Weights of a small GPT-style language model, trained from scratch on English Wikipedia: 11 layers, embeddings untied during training.
Each number is 500 + 50 x the weight over the matrix's rms, rounded and kept within 0 to 999. Layers, rows and columns count from 0. Numbers have three digits each.

# layer 5 MLP up, 640x160, rms 0.0847, rows 294-337, columns 0-159
526452566518572507498417474404518486509462486510483454543491501485498507463513527494484540495543512477474524482522503448491523521464499445515490499426504488461487444553549390517469496491471521484502538540472419485462542471483515538442428516519453521478561450528582525533515548498472535462474487514454503532422478472512454405538519456465506526531503420435594587485431518464563550548526522548514500487458484457548507515542531474396537483548486495497486548494491578507540455447455471
537445467570492528481439499549499509558447488488498535537513530534531592519534467575503501481489460541529485455534525594474475459529477465554424454474458468569497581530427559538433524532551577494490496591544459449575468516504458473479515574544419498478523480627490489490465480420466532509540471531386464467499492580487515485448489525498482467500497563548490527599545500464435512604555498527537478414513534470635515391495488567482524369503510548529482556512477481512519489366465578
456490482507564530496477531490477461525547521485583528566537404526574424545439640529434398554517475440496379469489438480419545584431391465616472475480593473478495522536470454478429500547501469470492464524451416404504475339537467467471550460508577557565518469515554554515517411462418435537504476538464484557516558450565503502567518403398524447531431395487514515498539511546569541615585580578500521478501388515496488517436477477545494354511525458578455483460486398472515526545437556
513422489565573491480524515453465490560513358435483513544440513513536520513570505515553545512437485525514505476436514564505457483536450415502520497528491464473478567479490466578488444463508545488459458546444463414522495499552565476473496468498570531377538483492514529497526467437478463498529509531494505450505488552532483487489519413631505449482433506509497530489542570518461492515554511545391473521483485513513500475454468481561448443498501547466474478446506503430574454552502551
402449528480439560479395505483452615469502491494507465508536559408457584559471506481434527493509520486468406462558438472484547469399429432444474433554487551561502573512532487413512518477480583489515581558554487488454561478485472534594565474484541483367521494461479564507502433547472426491534557457395463458527547449547447441484507468457549513488418532485545482595484464520484522517467557527447494430397523455558512493451467516396555527488584518473397526570562506599557440465444529
432499503525491533548541479579461531597549467426396336483540467373510542431602473496449520616488626583460459508532445493510459566439444484478522480448562532491441572513476497428461451464514513549466437547591484397500522329480472442453455577444556636493557497484530507542492492472430502552545507425492446526473442518490470480535540489457469393445520425409555480525504536500503469600549595503635384486544570503546446486527487435454483457570474489446471471466439533615569496386500546
532413563623584505475427514422456488539443501413353476453446494396512539484487478618475510549524514520457456488571529508467495493514427505433555455529616615456533511504525494463459598402541521550299519546484524511380411485488585401516439495478531530515515387491387543536560513444453497393447590566510413452476468413464450468532565499473541479438557494439547593574417516562498462495497431495549457606511580526564508457546582455461537487592532459465466555493534496542500444539478509
510493498491567605511503527498524503482481585484480500448449510532547570519483470569492543515502612471506484497545494461514454467503586452508506502479544556479472609526526504523517469468538516482487445547526539535525555513459493521480496638483576613423530459562444538568464521469512532540473484562467525401504461522537480486507616440408542479530470547541480557487435563574613575456542479534445456416411414553523464493576532539550507587424533508470521479414511529490565507494467538
508405534462491414534527493470541533554524578443520546488434525498495660501549561428405504551504570397528480441533452529482455457551483516584511577411529586429466512496451465492403457503473454474549503478430398495399455480496470454448522617540552495562549530468589437502511454609547359529447556499524539517483458430546466457533500463460559490502485530470460499431508473530491530541486432526533575472528518408488493474494425431512510461413379532479505539461522536500500504478508456
426391509509548481506595436513449490555482516499493486496560448440507562412573472573450482430507499524440416483438488517455575575426536473532412525477522482488481468538542486466518561433446564394472525574481514441534562486600559557588404586432477469541531484517473440526411539489556541461579504564407512503451523462603551487550641468491497557510525509439539525470368518495570457545542498492461432410549542449559556508553517528543522466505476511529558526425493505480535495426447529
573429544512558501434534481544446511577442525612441506395358447469580490531564579516439455535432529534458547422597474454419480519488529456540406446486533452478548508497549516445415519477529487516550473537525363472422436518503570424495485527466443362533571551389558497503495503525509530476544542516478514494437533500572513438442461456528542532444461407467465450495524484564543568531520533556461478465554483543569543421544482505459533462459464516418500533482530532446498363515471524
458451527501496552562510420421423550563532466426447476507540464451521475452429524466483578568462523402430500471451518414471505584307507557484422385423495609520536536502567505499470495533451549582434483469425476384538390442530559532479552538512542442510543421398516516532570505434546408546558440450393568449475610509487510415532572477468495472473526545547463584532532511461545597426598494567463462399497366480591467436411497461540454535585467511503422525474508394532530436436527464
543478539492542441538424416492512471501446419448497450515503472486515600631545545573421485538540470524378594453557487526544505489549472401449537477503578581425473504531495497404446472476369491468537502511517410455435559452419569432419440554495428505546529453531534466600501516598560518560424480469391423519468536506451487499541550420437490500468540477546509483547462448481437449453512576546424471435447568489493454506546470485427567573593524479508560485499508512589606496510528491
468482524496576437478508451465467514508514493526414441532426431431458500477452512460495468424463586425531517459545494434489512541488448504464381493410493492525617564484583539450472519552515508496419572528421539529456491547447587537587476515544455505478485391485405499551481505491486532563460447507501512590454478559560539548602578513419518500491510458521508501453474580490517505485489466566530557461435487439538608553474447487538516502467561421553521458545429491524489444541548465
462437543476448550605494379509388515509537458535492477534529514442500533548514456435481470474539513429536490459545500557473499474528597443500498504486536418459517464548536524523490450631559597437528507465413482482462439602474431527492423478554396540527567482537473432510453553543530508510457549566477538525504532526579543461528482402507450550473495591482471531514519583453481485606568464529480469508428503467457492554464566514469615434541494454490484553506501490530517411566470527
484515491518530465606459492565420466506514419560504514465519483496481476402510445434468496502417582510455537448582494514472544437512426459397392522544454478484477557515432418536513413495540463522505498511513546535473512457493519546568568519553427555566545482475415425491471475570440520433518535510485587500514583483501503439440554499520549499473425491542498488489433570491459547508493520528527527513429466508516507548478579522493495474551502531457512499605452490511536492445526557
453492526484540439466487510455522514590549489548456463418554522460460544503481526528507515488511489481624554544560409566479560460383543511522585545425541531468451468506458450534502447467407488414500576468512448437480471538516477549495531474510498545530497499499514415497510506456486598491508587488434490561521430510587528519504493461594508462542499517481472511527528489527470582581485510488549514504498523494615555458584497482534596502457488477483517548540484418486508480427460561
428485542530517475495445462461506484526433485523496463515531493466562495478478528497482558525494528478456527460504490446459531477464498470519414440466410497457496510588519448538448495492528486488511442514493395472412541495460514534442498583499486533449544476486546486518500496484484557508452485551388497533405488524547511400492499448492505523442485477439521523510455547466489569553547518534537396487484515493523484507500505454437544385479505492510468546460510537515513468503456503
543441457519500535399404503482524485463366530406464580594558463510473556517499457455501500528535509543423481484580442469422468572471507507553503503454548483444421457549499500443537459581542529482496461517526543360518508357495527499532494509541567434500525453532505530544491464509559491479534528423512460446401455521480381502556535483529552498526428408440537501573503625595426556463509519532537423485516534522526427438531529526522499472511486402549483511413540532544489422371415490
460432447446496489501399457451516568432507489530516521542531517477482544442490447475393425472464539491531539470516478478450544385503536539474506483484486511442496490436483470566440471466456489500455491551462459475537449502484574480513590453499488511411556533501621486477544477445473475511617512481441513449480539519543531451533499503523456462401359472458551528529470468543513496525457468515462571462503443592496486503462541501490492520481479600427494459407486520570466488446516411
354505553544493506449361548472465529512533534562560499496582448565510399429535574701526442532502414546539512527579433487480530487394525443556530450451484458468447500514499463498481495459571486489622469647429432419491534473490459477550502511516472474493548521490539547421472526482575506619476523529410494466453489541496418461505505389499474494535496504489495544467515524535513544522573554520493486440524537477545526484482554414477498500625470504471436532450464535497460445407485549
524492607466459437458470482465486449516551399440376489362523478447536507543472488485463485555533454565464467539515524500494532539462446508421450464493555466424527446495483518467470472520520509447421511490618424498479474442571476486604467490541491596571532423394480461499537458557540520561511456553470502530426502558525475516529531452458517487474448475461513498574405482458431529525473565532493506457520544511520411431575543634446507491530491441423492534500494462542490501505533528
567509533571513495483503433507427502532467491484451529522458478401396522486541518478514579564514509479490542387548554427488551535482433475546476518459449498470566548493544604517402509506483488501524470510353518490508562408488538572520471504389475383439515412492500564509595456571508588528555499578428437513453441385525498473522550489504529513593484492449571490458463563449485590521481554563441532433507557537558613513509469483539509481512523522564559458462514438602518475517534555
542544454450532558512539366458552486439490508514483491452571487438503498421476558532520495476449581558462490492542485551434567616482469445467450428523547475508543442485548537471444408412521482409378483551524437547519480496485569520455471525512488501494531501496486513514491449458483438441482581510484585533465561496585417398540545442529518534481479558544449458438476580493517576418576473564533419484475546500561567557539528469486527462465443595492513509465432443449532541462525589
567396608527472488448506496432469462513499478497462428510671528466503537479454544461530607583548539465498481488525434473415460411506405510479390429407494459515432428502563513541333603377421522543518537410460437553514517526549475531475530531574474466511534470576485594564557523498589526447439462552466575503434459489502438479576582487520495523504416532422415453502391522486561526459516421542494512477454503469558518456500528484509485561580487468530406523561457468515535503491392493
474498508528481449479427497461493563474496435465494511469476422441474441478564465547424563458571536438456481439553506429555456545473530377600477420424520447498549485490465521495440523491521547395522512453462467467460553470483539524465427487352551417546503520480502439552488445475403524570566465569503458507483538575463583471459519418450578476550364592473495398550565433501534478533494523527455412520402475547545533422568486559508487504564460472509562520545535521526485437562417415
480478518444463480404495509422526480478469601430454480463456505426499480419490534542431476528391489504506544498472518449437473470522470517487462475520405439621469458647519504448483442533521469490578490468478516521498510521569535541407487452497489469471485430611514533505504434427583568600593524475526508536477463439502492523439482486525581506473586433489488512579438575495431517475463457571495462532444448478458540491595435563496544509425544550494420526468474468493573481567442473
433442564516499537477531504593527493579448462462544517547643430458469568560490530614570603473565555538455507520516498488467409481553498432413422440441399480538393540547498457446411450563465543418571384544439438533542523528495399453455548478465460484546543471565516562543472537470523514447527545407539468540504403521476569490511629487517492454552570504456448502518439456586521553560547586548527460428509437481512483514572460377534519479385474526477556521541558559617456526426441518
541394545495475464506479449484505505530539519553521458478500522462496489535511529525476474495490468562512484439577479409502528481561445492579480503438493515608487534525411461466450523477545544587559471496465506520613400499461597537429496551449478523456498523557423465514527478510418444540544572442449453477523470538484537521529515510477487532455431461485506515512579505481556510509502497525385412487561480481532531435476501607511527387485510507401410495409446575526554380472488639
470467588471544470584503506504571545497423442450471426480583543450435566541422566414453566447544451429507613450495514512472521496573536529387507408522484443527639555497500524438572553414518520351462443443568501551421475514585570511468575503413471455480524406382504545550431536636509443503452479576507553530465553579508550507538463476490582491590510558504546442370449445529402475515555423555421497502503461424501414540547442428430626590548460545453475505509501554497562351397435514
408444607479596603469526437490449454497444425414442518512512539537552633463510520558465492602459467521504574488481551524486521471504493475472434532449518569424489498566612432547525608484487527471564505505525481432567574431381506549556536546467459445459496429492432525526455525488433494520611590478507477409414485492494482449503542496517619504455448610485600476544516486510402453491630517537537542432433584452503457491488495438474417397545519415456403560388519525492588403435501477
393529567515473451509521491506459487551506527425505522560550463479467545501437465555411546539521576425588436480561494437434491504509552429551508447479482547470604504506554563515492509536482551520437488491460517497388472511518549527459580482400436397544582556415581487450551589515468377540447543581436502531451532468546487512551491471510490465507480556524514555492447476354508419499530531512574522504452530492504483566461522490498603545421485495514404560480510537527442459469510460
438455523471550487520505464459506559558499458510498484456451430447538514432544558503504529488464515414473520482462480463442514470432523461457481480479444504439536470538515491437436569475436496500512459475462409532451566520475595488543417543494467557425524473479506538508497541496476518519487520557534598564476526458566478433518448464499497448512541430446570568434484490411543567519521447549525456505453555447475468548525580531373482511574507488501454531427447565488465455446482487
516490523495497486518430447407520516497492419482440522557476499393500487562508522498496529560497558420508516516504478439470514515481455496458452495471455520498478510564532364504503480464498513482532484589510438420413514413486535509451490509485520518452522473470538522537544524537464543474474522514468517525428487522539440451490508402423523495465459476453527560461474533468484551520565516556539457485502513493551444494566532504404541502485483551468473564457491580518610461503500535
545497499534477483501445434491474530500384422447530544467472551428517508567529493516474567477525552536532482534462411472472465467444492432522506464567523490523519577492527371471455548519469517500456546484417589446522536372523514465557455590485487481444552430512522534503513453558481542492517546451415459460474500437504430534606488443531534500576502407457507506509498492523490497506529474500499507480465469401544414476508452359532466542483578535415501651497539449483637498508504447
454528535488437526469507459420629519563476489553440460506478544443468534479533518489462510406523467448467575570476489499489456538565396483533469538561552594572505476560572533490476542419474493444547497454416447503356513507490472586568538528510534534435481446458503601563441504498456478460514537515491597439473451563520590495560536451432513454475504575486456500483504528633544540487442495498544471504505518468533572459479549436472552591568491446580574502524531513516448461494557546
392511567470542540546517537485545443545454423497494393532519356419428477492657486464589567583502461473582454424474527564465540385448440464517497450589470504493511481627545505448542510501489490539487463441491509353442542464494571488553496523515532448526554485469596552557507551542505454454538422468527526543430538417543532465571396452557564461453525505446454431536387428495490546486513474572483411550502525456486501459592514452516405582516376494498475588450517447549473479455490501
516479571455511481478525518581513497585526538526455473445518399533537493373488549598460519520544402497496494472525475533467448489518501401478435446523489509458508395477495515456475643489556579532577556435521390503394561435506490510523544509499447455558480504416465524615524428540487438625527480419530419490528528539542488510436455509532503503420506550465437459532522529471497535472469477551495461582501511482533569471464512530503530526484575513494468591497464480531473452436461514
436441493513522434472445516547534454537549514534481549425420572527555511524496595506549496513448564531467447528556556561493471598471535486509513542466472497429431592526595433450487556533514545490478441521536470510493508473547519426628427556488484473454501450455460542550541450563458541613527366529461563490395463524541467497448449491402428481414469386480613416521485511529541560494539554538511427536418491553496545473531493524496563477471433416490429501479492470495510518557509525
486513538452523503524519447464650535501500393576527481521457433394588504412555522496495537585459485477557526514499485442506495621486316402532514481554541503495536547529512492600477557438560563483537443575472543504512584487478454488516508501574504518608514470456490458457473542558413466552524527516436503436451552512616315525501514491422522500485489528506662522515467542523481486632660441519505463492437501432509482539455599496499502521503536504493546510505485489421471490579490534
557451531623510432454488493493516552622513506527446458484481510578501501499464501483491439528456465495554513425567456487442649540509544431570472472439470472559557451558484459418487490488545535545467478608508527540517395441438468543541478482482573436448534487543465556536542512541589462449469519514481498523459521575556444521516564491485422473436583439558505604469515559493439523416551608536495502543491456495521487451482468513467522471515537608539490583568528523589425401497498421
466444549421468538567498459504468469461424537453553526485511514472576551536569430536522508560510533467602566454489523458481548570516461530488467534487473508473511479505464561520439467485522551450415448492443429463528433511440439530617522523515451512516549446461442432599592506555498515520551529496498536443521468478609518459457512450411431459412510543514476513514411489553559535486486476574576400545419428496425463459417590556509523435560577436553484506389498506503535381486506582
452468466542496463436443422326498467543495501448461391488482437443457489501527516467425462575493527519514478499442432452461496445407458489606386516564529421516495532572493485549480496536466556533391595517467364541453537519598563490441540462501400534455560429395466597595419480558481473456553505515438536570453541475484491468464516498363450467393567484505475472524466513509511482540529481493442586429444553488507472507543482524506542492525456544501507491490581523467517510464519491
506448515433587458397522417421452497464552503534520501487586483559443539469451555490415485434495490529563558573580490519460466419479520445447491507497555508501445495532522461546500597508479493510603476470485475555473486442525553450448500513334468520506499514521555524509432553466440561493545483530504461543478517510481598483550517493540606491469470498492471477511427457549520526642560474525457552485516417522616498450578537449569623565442587486492452493449514475527488455401494574
# layer 5 MLP down (transposed), 640x160, rms 0.0711, rows 294-337, columns 0-159
477451568483588459546500353471537579610521476521478502529504464422524515511509531543480472551463480458561553460474474426372488513534468517492495462472540556523516458585518483459473528485455574463496471513437475465485547463481527504492483524431473431487531515526513549500505414537476537531540493504484566490430551486567458549603502433473505495497466499435526512538462539484571498533568436567522466479420441416456426466526485462000506494514515515483490561511543506548476429522481543
575449424442583550511563496430424469485469449520521565494530472478488563530459542448530515486440473506501457581488448551574419403553508459464500496536411436473486555524492555452516530443541478603499549410528537520519493531513432551548545496485479584466478567464591520452469543411574393498453466482584531546504488514466540410536474569452532455520553547525456487538439520475560516533497585550490459482491439513535575462486516502445494507518551507471466470430474403462444515514471494
586491476495544464492435494532449416473468517497500553426573503476476477498487449420523478505548510461395456502488454496487469466516499475486402578546636447481595492488404467462613562454531367568557511540465538508495434452622487503586494443625388485457523431498426486558497542404464505503510432508493511535575501491507468463524596363455521511484400536470543509445507449487413588596534503430521535534434530533452582534503507507534467523465528443619419517502515470450540549482473565
579507472532497459538520562531453511443501448467497547481546527614596558506489456562507567467481503490550458529532522524605530509526519501497580552586517483547406522500532510529538557509543504531493450435474579505463472494534508468472473515476485488437474492477541504464496515411492513508475478491555480478550437541515537489418467510540481522567544525487520451488586493520452466508408466516479576472499546558533475481516439535534497486443487415546535486502519519432536484499514521
452443511435402513501478539413490456454478464461477449500511467513572459507492477414430530464517499576432459554554491484505536499467547504498416458586427556514506622498503443467466550527519528422550534534496481524468551440513482496552494448509532482491294513566523411499539282517524467490488518478502460489527501522493566567465459487524568590604468502500489517449537468526574522486478537372475475578422524576599479463501501539423504433483527511518515540567553483587536561556455504
438500551478440543480536445539455489510442492460472480565469527418468502542430504496459503426488543537576520552427429601490495568473536423493496458484435440544431503528391520527566562524502560457458462574560533534546573533511535435430463603465510378556608522571472415444431543504590417554465558430475503598530582567503446557490516456485624444413429506441447512499547416496525480465401430479515488589551479449579597584595530450416499480599501539450537488560430495545584505540587511
429500524522471560436499437583491533536475529460380502469536481483513550617538504534468530515465446478422493554472536566543502515508482420554441546501536559499549357635512573554424560446492403481418502535542581519586472563541534386483550452464528472547609484573433445410496456466431444590372607632590434485518564530563452542558507523467579490465511488459385531458515486480447469573490452417454405493516411484586538642540549451557470543590571480544530475515428552530543505590518372
502588504439527450510533505444432503522519453535522490475531479464515395511531397513505482521521560557524525571446516452500497496512506477496512496476524506571476461524483561504474537505581485410466499448474421564495453580555474502582524503521468597439584561529455494572469535477524592487524522449469513495496557483574517471404515504547469555429555519517508489505522536513567516515494575463530525526410464485518456552544543479436544497484565476558523470533495547509543437400390510
412447478417483551533545489479481481529417567486516562482421569477488452519598490580393467524537536528420523485438474504541512445455540503530436564523606515581541464540543451514542563449535596523553435510520586532523513412501454380450482504437477578587462519529504439529463451448468465519510558472460555488489452494490438523486475407453550553614558509491429507428505429457549524488517448451462481530667376576412523496505503494615536427526587541518474542465458451468558489419560522
536488483459420469472409512588521610497573462482467450511507515592469523471554442455504515578515430510469443460447470577597508521439523522535625486507528497535555497503496479464398522528513445536543537504533535590556536423534497516369407509422507448414550486487558497470480547511526562492489568497422532472536494513480495463510476551493429503558553384492469515474399525545543518555576509478488526655574469579481557531555513497243526505515495504541483438531505529441449540529555531
535520432473509458504522479382567576525427419497440521477462569480508599550468623614462515481533427517485562469615515524367470549509586408384436473406583509549471433595503514539509524452476491487467520476550477573483533424428391552539554370452565483551415475511531482548585419516513474511508565534476540522493580463553499534500426506464569506532513593480480539523601538527508450407477488539538479556554513449630495498468382578225517548563513485637524593571498430573513512457469533
501525543511538533485547464549529439493613485423551529512576447525514435472479589560507603527404531476447401437530516446578496528439510522568452432449408524538492486469521556561410461544491449563492513502527491440523401523565547678576472483551476474525549448495442381480497514484472471609424514411514491420499494563516441526426539494437419411463428608609499475430472469408434515461464499507463467536525404572462462518472412507728484414478493438532417490531478515498443588600492516
488644484511541472464466434528449554543518506470420527563479526440469444461482594471468509565468571526443537491560634514504474441551501455421555492559474520578469508585531453488534444472449483495573505417477553445388384598484508484409522460462408457551499559500517526493418467532486569597478419544407492430611468438530382432577529479478488524450411504528526533574555429493468493477465506536375538504589541508475473475441567560308465531476485550459492428539509459436523490552498518
521513502529564497345437474501452504448546466506386541422559507544490431522442525442541499528541467494519487478555465483455520489446539545553519638488608515527486480442541418509532561470497445399465565569562545417575446477525488510563478540467527472481567528542488502414495488458507419493535521492449486514537500532437497603539447459466524531464513467550506475470604494515450445467487461488562556517498474523493619493481428513380501547490515523383539447502509473513539481506454539
546475468523379548519442527484429441520583455521487455461467538555573594661526460426508424462499542417438548486463517446442530548487476526592398534509446473432408354562442543458478457492522499506529503411524579542497527500502576604552450501445479508530580415540507460484523530531458561396453534417481429506564568490580486601474412578488548530570472555413519506518534484458553550490591500507602562537470512512521543472474541455368462411501524592406498491508438613453531440479514554
573496525500546478502520504489507455494543507520494514481453567481457537543431499477547559576550529629470447525538521400501421465567436527453474510508522380507472508412470533454537545519642481520530563494523467620471399554413477508511487480522465506429541516527572549467488542441514483490515522547506521465504508500553576499469479513463438567439533571529455497546533561532489455456373412413555444533395557488474540380498490499390515565533492455406493483511520525387406509490520522
525491484529514487501438525498462486542500463562459528574514429507396521562493458537510561497492541442624471479533473575466548541438521506432567471539488553567471530507499490557529497510412442500425525516608473479497455524477551575552542508501497474557501511463459551555434545569421504511498489443429551511468499497545522461552421485464502498493506513509585500413499467513468502572549580447566506471489458464545523568500562521401533476462524498559438524518460497449477428504626448
500420549466587500521492432451553539592516455481458457538515445393525475506535553525437476509484511420547522488507475450402493531530500441496537442459543559508532457564522482416430545453436580484487431543432485466520521452472494498527510527490497451483495476511499536517497464596469481558507526543505526487420521493552422562585541422496537468521465486437574544565441499497565547559523466568523529503409478428539457480530486497009497524498511520472461534445507518554506420538502531
509461489600585413454583434557429550482571455477489578562482462538526529502561513431518500522473533588480514561437589516480434453474497488505492457512559564545439503514456558535474552540564471502533413567450509447483499492534514516481530552457432469491537538525387526487576462497534467535510593492526559401534495493441548410417543455550561552416468439460390515479469484460602549521414480460450437486510525456516515477483439468482608511489487472561577472455368510469466576570506430
647439436486416546514470467595444541493470526489520584474556522503481484537512525475415538506520472584466487486530476534508468464511520636552481442491547470571542496547541591466478560465503433521565564566447539521471511480518529482439494464501519561453531447540553482541582522473506511454434344467523418485507431460508512532409485527486472467504562466462494503440479532502572544494500476543500484467569514541462516433449488475513533505463508440491389540519519514537442488460471454
446533558581552457472473390420510447476540395482584537480436502436490537468592535491560485486510422511546445471549459458550440481478476565452526535508470497523497515469480545489541564549512499509476472562437455401479535496526521431557386498577487520565500512444461494527438469545607527575498419427419498401480428494471494433500513488461531540484407444473442544504482538468525502541496505518525510523604504442471490580575473474345474496519517531478398547533499562447583467536499444
507514543538529508498470471539471480470573480548446550604390555432464521489509443504492490503437485441467490478548560528542400527469477556430522453416532479448513512445498597522379461539517459440480516495501517563482525526560562479506564523499506520549575482444538462510485528490516527497552536514484430558517517463493540434617510462478487601434458436532524511526435491511457579547510484501571412435575506547576546439502484527601535513522509478460475539500482480422543522555555409
496477507488494511483471558514564520463446490516506414485423533532515449494511612488499522470526483520456464523485443494495526532468542556506514540502640491605521446475520571542444486433556502553576519487541476516512546511509515551410466423487552587450471533465597439531537531448497557494508530545510404541445558465467541458484421413496489566499604493485498476508481447553517412552559474521517468512475539523426477446472500551399528499422482517545494493526427464524553483552391480
465492466520504515490520388505515434450436453481481524493513518445473609458533530422498497469615512422451517438473629478488501566379461507503575438509514522520531509548562501574442485497517480489459427477525550491499439492433535576436461492571477505487557552568496471556552475531544445462446557548574495497491486515564524442451500419504522518533568524520584528475454444483495408405566524470548453464490607663488473422560487468437444547473468483409431501546504466489436468514499609
576547532471590502412535454453552470519490544445489556630416495498514448479507580510506591448473426520411469463551499514586540512478408514451525429496550482384583581558539494469453573485447537503579517416484531496393461487481557589506520439596468521521467528599532549565492446508581566352494475492587545531493498420585462522603637410585541502483495497476494426521524469459533447472555602445553553464493465524428472401490496387562427596565500538423542513497411525534549484577456496
526553504521469553404515575498523480472553505479532425491399465506484520535610479517441418462557498458466464437549478511561449485530482471520473474437542481504553483531414480465475470477585454505523592444544436457448472450500522521540557400458541445519500458454420520495479458515396534537524493495466419530436474500477605467454609464455529491522432510517453519539513482592433397536568569502402414499494559613543492452601458521431490530525470456501582480460473521448522494493472524
573609524463480462523516470490513466483493503523513468480522464489556526508480533561539432508546451540566452537475562527496547474580478516458545489535490474484511517460491555450492466558556491433416518469486464536555455500494515571440538475543480501507516609513508609431477517344592522543463486378519515490483465537448490509525464583553438544484496495524411495487500498533459534437492426542480500507501479452481549557493552446643592513485531526491535398546492552417499540423486445
446543500536540562497553427490484534517520481446565420560465517481547521512475421532502480469550419579529499553451466442479478450512492485506430521449421463479421560569511573499540524482512541526560473517467585519502393514430502475489473478491453564528469469496412459499465570422526484432490481459533481498553495577405516432551464558422554435482545490482377502429523399579532498493566563470465503464620472501438431561506510511423432462490509502492539502427476548588517517485492483
536511448436504508520520498455472455484487507494477490469514526447463413471579591527482570483486451460502524488518515557522467475469521567499440490423494497529445507504508497498495483509358520520500561421417578480374485482428438435485538404433370448371513426488606495427488511474496553523516459502456519494429441460483392493448534522550509489510556491431507539562495513473485438556514526428496520408516530468432470478432436507245453575586489441457505456537552515513586622499581478
452441519425426511408474551555578471481403437432455556440470482583408459450524525571467475500480552534511628377510511594465536584510470531438484552489539504567523534526481533480605502459578546561583468428573553481497468472546634430513393502444586466526395453485533568537570517446534496548517458471508512482582380468617491534507523531320511477599574466495557459368475461560506502453505489492559413575500536468542412557570570635149501573474597516486607448474517413452501475534430460
454534462432565623465453557532633447481498543413503453415468575401476550534479520540537488551451496452509555529548516421491544507533567504427523398529501587559410481491559556481438570498412517521612502458450497448474613503630538553542427482479461468414408527471499514492540516490490505446568517435418472552509383461503444552515646448452495543526593609586516463566483449499529479579492529524458619552448541467500538630458442408173533472446518517556507590502500485561537507492603467
490479476519464463534526557502527539395529504475538495540465586455463526531457564481454454547444514458474560532500499534488569529445446493449508544492450465543535458523520534574429563502561565490539463590486532459484541524521541568533538511428477471567513470547454454430493497453535461488568456422433517540457553496461526534508522540401541511511518490473516506525490513452476470453453530439468398521517467508510441516504590534435559570520500528430482473520420488461445545503520476
433465499500499524518510405475596546606563406477488488528462449425524491514520540497418474495478478488548549492474458410461468489558513416530521429484426582502534533574501465455464549439469533463496482511488549491442545407472477514475511578427544469462532517530504542475461481560540489566540488453471558497427552470508457527531475454471493458490467504402526539544472509489553535573570437583524536496492417412479468461545509469000523497526542430499490558460496457550498419436463484
454441547504533444456515446485553508534548505530475488502535476473515522497534530570449499502456423451548525478526440463418486485493484464503507480513535543488527466564531456441460521463491609491510483509415420468494516475464537500508467534487501465455518462477514547518455470537487515530481479497514540507407513467541465521558510429486485501558485508451581515507404531501554477545507463582580526481414452436517495467496535466000455494484520544529449548422551500541435453540465517
510503465543409533518494444490522581510465404465502485530517500504511508456493484505513539433510451574525430492445527495477448471548513488520517508621462582534470473529424463488443527513482476437521492527458549482581545508459534535471482633541487558540505398527452460467656506505476535525477534475429497472495498510531477565556531506566512517614441527535503517459511445539469566595466458432501541460460493523467486496466493541388520534525487516542451565562490490542521612439481524
548547488463415500444445521563490467532451548598464496424496488503450552489561565513452440503590522501491598559526441498576469556516411473605418540582536647471415460518505463556521568482432450586480481496529491512426519464491559580500428542478502531508593481437487530463450560439545619418463590523543505478509574473507562549603555446533519515487503517466447480488568469434520608440421620478512538517546491537490563511529411490399434457536492499574467460471566499418495443515479553
453492519517541411609584605489460491468541481542474438600517494509453528445489490543500545506572449505558514478461490473466507461507455486399465516507530526487489585498483602473490488426535543478556465510485509505526468567415566545428539566540494485476449557566549524508613474477559535516428520525406454570547546587501565493573437550480553500568513520458578537458506489533475485451477527408429574508533502478346473533531429457345480547516475457561443551555503473495483503520529468
520475515474523497483468509535521502478479538599601563458517478569478577467549445544612360421522395546494453506549519512416397504561422559474458532469456466580480537423473502443480475525518494538436466531545449499562462540544423518463523496480507483403456498445574529481496538484555516555470519472448544498511584513472499485517469479605410533400458471475439525507484527474460551590491459466470436538415446483515521497453434508513452599575505493455564566458499480477492514531568527
440546454552466455514392522533490467460534537566496472454531460492552597469504528522486483464510519515486507442565547483436396479404511531470551525486592502498551559492511592585499417503501507523453453525454526567481490540547506373531435556522553498561544525525505550444511534518458446418530430492534503428437477467430522502545474439488411515537434531533434451495442580538439496471533535509508439549599455541544588502481451470465574561502522436396543496434497472436543531483505506
500519551470425533519428485445477554432469572494441427514488462456548514531453466542463449535549528534523547473461479445432460454553479554585439560568479487374459461424506482598491385559505425514436526512513549574468495519449436534493457520524471535576521433446497477449574516519525511522522499428428441439503435477517456539563504467482493534480481522533520520514595542499393585492519535482415563559452561445570523499536547603343478484488484533479566383528607486445536492465565492
426527457395458486484465465507465404418550524461530468546435501504559495515480537482526490504456477555490453564561451532447503456501484541471519449489502465504470464502531441442505437506470529515484424568551554414465516483500510510487603390426519506478554546518545455529466407452503630477423528562507499432490456390532479478530427410556550496467531475509520451463551409603465524520534497460504524510462498584523526560499590467504397537493478497552600506496547535560572599528514479
403412496561424405588486476474468468568494478519571546452446516476448578534532438503576454484442488555551521529517569575499494496471445488494476565467520547495519485466381483524482548523486498519515490510535434459507459498410450501513433524457418477619516392414547467561515504551595525507467485507529569502533549502517511516463462492556497484530526484565579593470423508518605616605538532519474413479428472556505522494414621553598436501591601519552466438540499480531622482595536532
531540493471404482549436611477506505472516558553528540507554488550459447463397461500539523463479505516481490475501498589521494364442470540461534439511502493544552540516488566498456538620497505526485449486493442486438508469533442523530549520507569553507449427591560542526476524477531488564500486498480447475667520537528557467499462499511474459500530425530528445489487612482601600507551486532507556494544475553539467523603452484544529493446412503492474461533470528419474522489602472
528532488462556520456549467491420482454498532440500506460467482555468605469452507538556537545511548490505443512509512477492590548486529488475506459509528478497525452508565506452560552486510554538504448561541524543482565448526459509551458424409507472500457421448476575502423572453481578543418571461597550444483485542493489493510509486469583459496557531514490529451482503435452560502476518483532550496510459529564524413539485446425555497494459384549503409435545573496458499527509460